Weights of a small GPT-style language model, trained from scratch on English Wikipedia: width 128, learned positions.
Each number is 50 + 12 x the weight over its row's rms, rounded and kept within 0 to 99. Layers, rows and columns count from 0. The size before them is the row's rms in percent of the matrix's.

# layer 7 MLP gate, 512x128, rms 0.177, rows 131-138, columns 0-63
097:60 40 53 51 53 52 52 43 46 48 66 52 59 38 60 64 71 48 49 58 51 41 27 83 45 66 67 42 49 66 60 50 57 47 64 60 35 61 50 54 44 70 44 59 79 48 58 28 24 41 58 52 64 32 53 55 44 54 47 39 43 54 32 63
100:39 45 61 60 61 45 52 40 59 49 33 35 75 36 60 66 70 34 57 38 35 54 29 65 48 59 38 63 53 49 55 47 36 36 63 54 54 55 49 40 33 64 52 38 35 40 42 65 55 63 70 53 39 50 29 40 42 52 35 53 50 54 46 53
091:52 44 52 46 48 68 58 40 45 44 73 51 61 58 35 25 51 34 36 67 72 50 61 51 38 47 34 38 53 38 55 39 48 34 55 47 55 30 36 64 54 33 46 51 46 67 40 41 42 54 59 61 62 53 36 32 47 38 39 66 73 47 50 61
107:59 52 62 42 55 71 52 42 56 70 49 39 74 53 56 81 48 48 50 37 21 58 46 63 55 43 54 65 36 75 61 16 32 62 40 66 70 51 77 50 36 55 31 45 56 58 42 52 46 37 31 63 67 58 53 47 67 46 50 43 72 38 57 42
104:48 23 39 71 55 33 40 46 63 37 51 65 71 69 36 37 48 41 51 58 46 38 41 48 58 38 58 42 48 50 66 64 37 36 46 46 54 66 60 77 71 68 41 44 53 52 49 45 64 43 60 26 38 40 58 68 58 27 49 37 46 51 46 68
106:35 56 40 54 60 43 42 49 58 59 59 31 39 39 62 46 57 46 33 40 50 52 57 52 52 34 73 49 63 53 49 31 67 56 61 49 60 50 75 72 67 50 14 35 57 57 70 59 44 49 58 48 51 48 41 69 59 58 80 42 55 41 25 46
107:53 61 44 40 56 70 37 56 34 57 41 72 62 21 42 46 62 72 49 27 58 47 42 62 56 59 47 51 46 69 44 43 42 51 46 59 44 37 59 65 46 46 54 43 88 47 30 40 30 31 59 43 42 36 60 37 52 35 41 52 42 53 48 54
090:44 60 35 55 48 65 60 45 42 60 43 32 39 34 59 53 58 43 47 46 64 66 37 57 30 60 58 66 64 54 42 37 59 71 46 25 58 44 41 51 45 56 56 64 59 59 46 53 42 58 43 68 46 57 59 36 53 28 25 49 66 39 46 62
# layer 7 MLP up, 512x128, rms 0.176, rows 131-137, columns 0-63
096:43 31 52 50 44 36 60 49 41 49 47 42 51 33 48 38 53 58 48 18 47 44 62 43 63 36 65 60 64 44 23 48 32 44 51 33 49 56 69 65 61 56 26 42 53 44 74 56 64 56 59 49 57 54 54 34 61 33 47 66 46 49 65 60
098:45 59 66 68 53 50 54 59 22 27 40 46 26 47 38 53 65 26 46 43 54 37 45 58 50 48 51 38 50 58 47 42 68 45 47 25 60 40 44 62 60 64 67 51 39 45 42 48 37 33 55 45 56 42 51 66 50 36 30 41 52 24 32 67
085:59 43 49 45 28 46 42 50 49 39 67 50 46 49 45 57 67 44 53 42 61 48 32 35 56 61 51 57 37 67 35 55 62 58 47 41 60 55 66 45 58 39 41 49 55 48 49 60 46 57 48 12 56 57 67 39 33 44 49 43 47 69 50 58
098:61 68 31 48 31 57 53 54 58 40 48 49 48 42 45 64 55 84 35 38 73 51 61 55 69 58 51 37 66 47 74 58 70 60 53 53 40 54 49 35 46 39 57 70 45 43 44 48 60 41 30 54 48 73 55 66 46 49 45 64 55 63 35 57
111:52 73 79 47 75 53 41 31 60 49 34 26 40 50 72 51 49 45 81 35 47 47 46 55 54 42 60 33 49 62 39 29 48 57 51 45 62 47 48 42 32 41 42 54 44 50 52 45 17 46 53 71 57 56 50 55 45 72 51 50 60 55 53 51
106:78 31 50 49 64 63 60 50 60 68 60 64 28 67 34 30 28 38 41 31 46 41 54 41 60 74 60 55 42 49 41 62 57 67 28 62 33 52 51 49 71 45 33 48 38 36 48 51 45 61 67 34 55 57 51 53 53 47 26 59 44 55 20 43
103:40 60 37 41 59 42 42 49 71 44 63 39 43 57 39 62 55 57 43 73 78 64 40 21 39 61 27 68 51 46 82 35 60 43 63 55 73 48 36 51 57 51 52 51 53 62 34 57 50 33 47 42 66 47 65 37 52 49 51 51 47 43 32 55
# layer 7 MLP down (transposed), 512x128, rms 0.156, rows 131-137, columns 0-63
083:68 44 43 43 42 48 47 43 48 61 60 53 56 52 37 55 25 56 44 65 71 41 60 32 44 45 22 73 34 41 49 54 21 39 42 35 84 42 68 33 44 46 41 62 48 61 56 72 65 44 65 47 52 35 56 34 52 49 65 56 55 61 64 56
106:46 48 33 44 45 56 74 28 47 61 50 64 39 64 47 53 30 41 34 32 53 57 46 41 21 60 43 38 31 37 67 57 33 43 44 52 43 48 64 49 46 88 38 52 68 48 41 66 56 61 34 55 53 61 55 34 51 46 27 71 65 50 51 51
093:61 57 52 43 47 48 44 13 27 30 26 50 41 65 46 58 41 39 48 47 54 45 45 60 37 47 37 54 49 46 43 29 41 53 39 57 51 56 41 51 28 55 61 12 44 72 58 45 43 43 53 56 37 53 56 45 62 80 21 35 54 57 53 53
107:51 28 50 57 63 41 18 44 50 33 62 46 58 56 47 33 48 53 40 44 66 53 60 49 66 46 28 54 29 40 68 47 54 55 59 48 50 61 47 64 51 54 45 41 52 59 60 61 57 30 37 48 50 54 57 38 65 20 48 40 51 52 42 32
087:50 63 86 22 28 50 61 35 45 53 50 37 53 50 63 42 56 53 64 54 77 81 54 56 39 43 49 53 39 52 58 44 41 50 46 44 64 54 24 20 32 48 41 52 44 55 60 61 36 39 52 58 72 38 49 61 54 55 63 53 44 58 44 55
106:54 62 57 19 60 47 49 38 61 34 36 52 49 41 40 51 43 44 54 52 36 47 82 55 49 37 49 35 57 22 24 40 34 43 34 46 52 57 48 38 76 41 51 61 52 54 41 58 51 31 37 57 44 23 51 22 69 39 53 72 32 69 40 62
107:33 42 58 44 41 35 41 56 59 40 41 70 65 26 32 47 44 54 48 17 49 63 56 55 49 39 60 52 67 58 48 40 62 39 48 60 29 66 44 54 78 43 55 50 34 46 56 33 57 51 53 38 55 56 59 55 59 38 60 60 71 19 36 56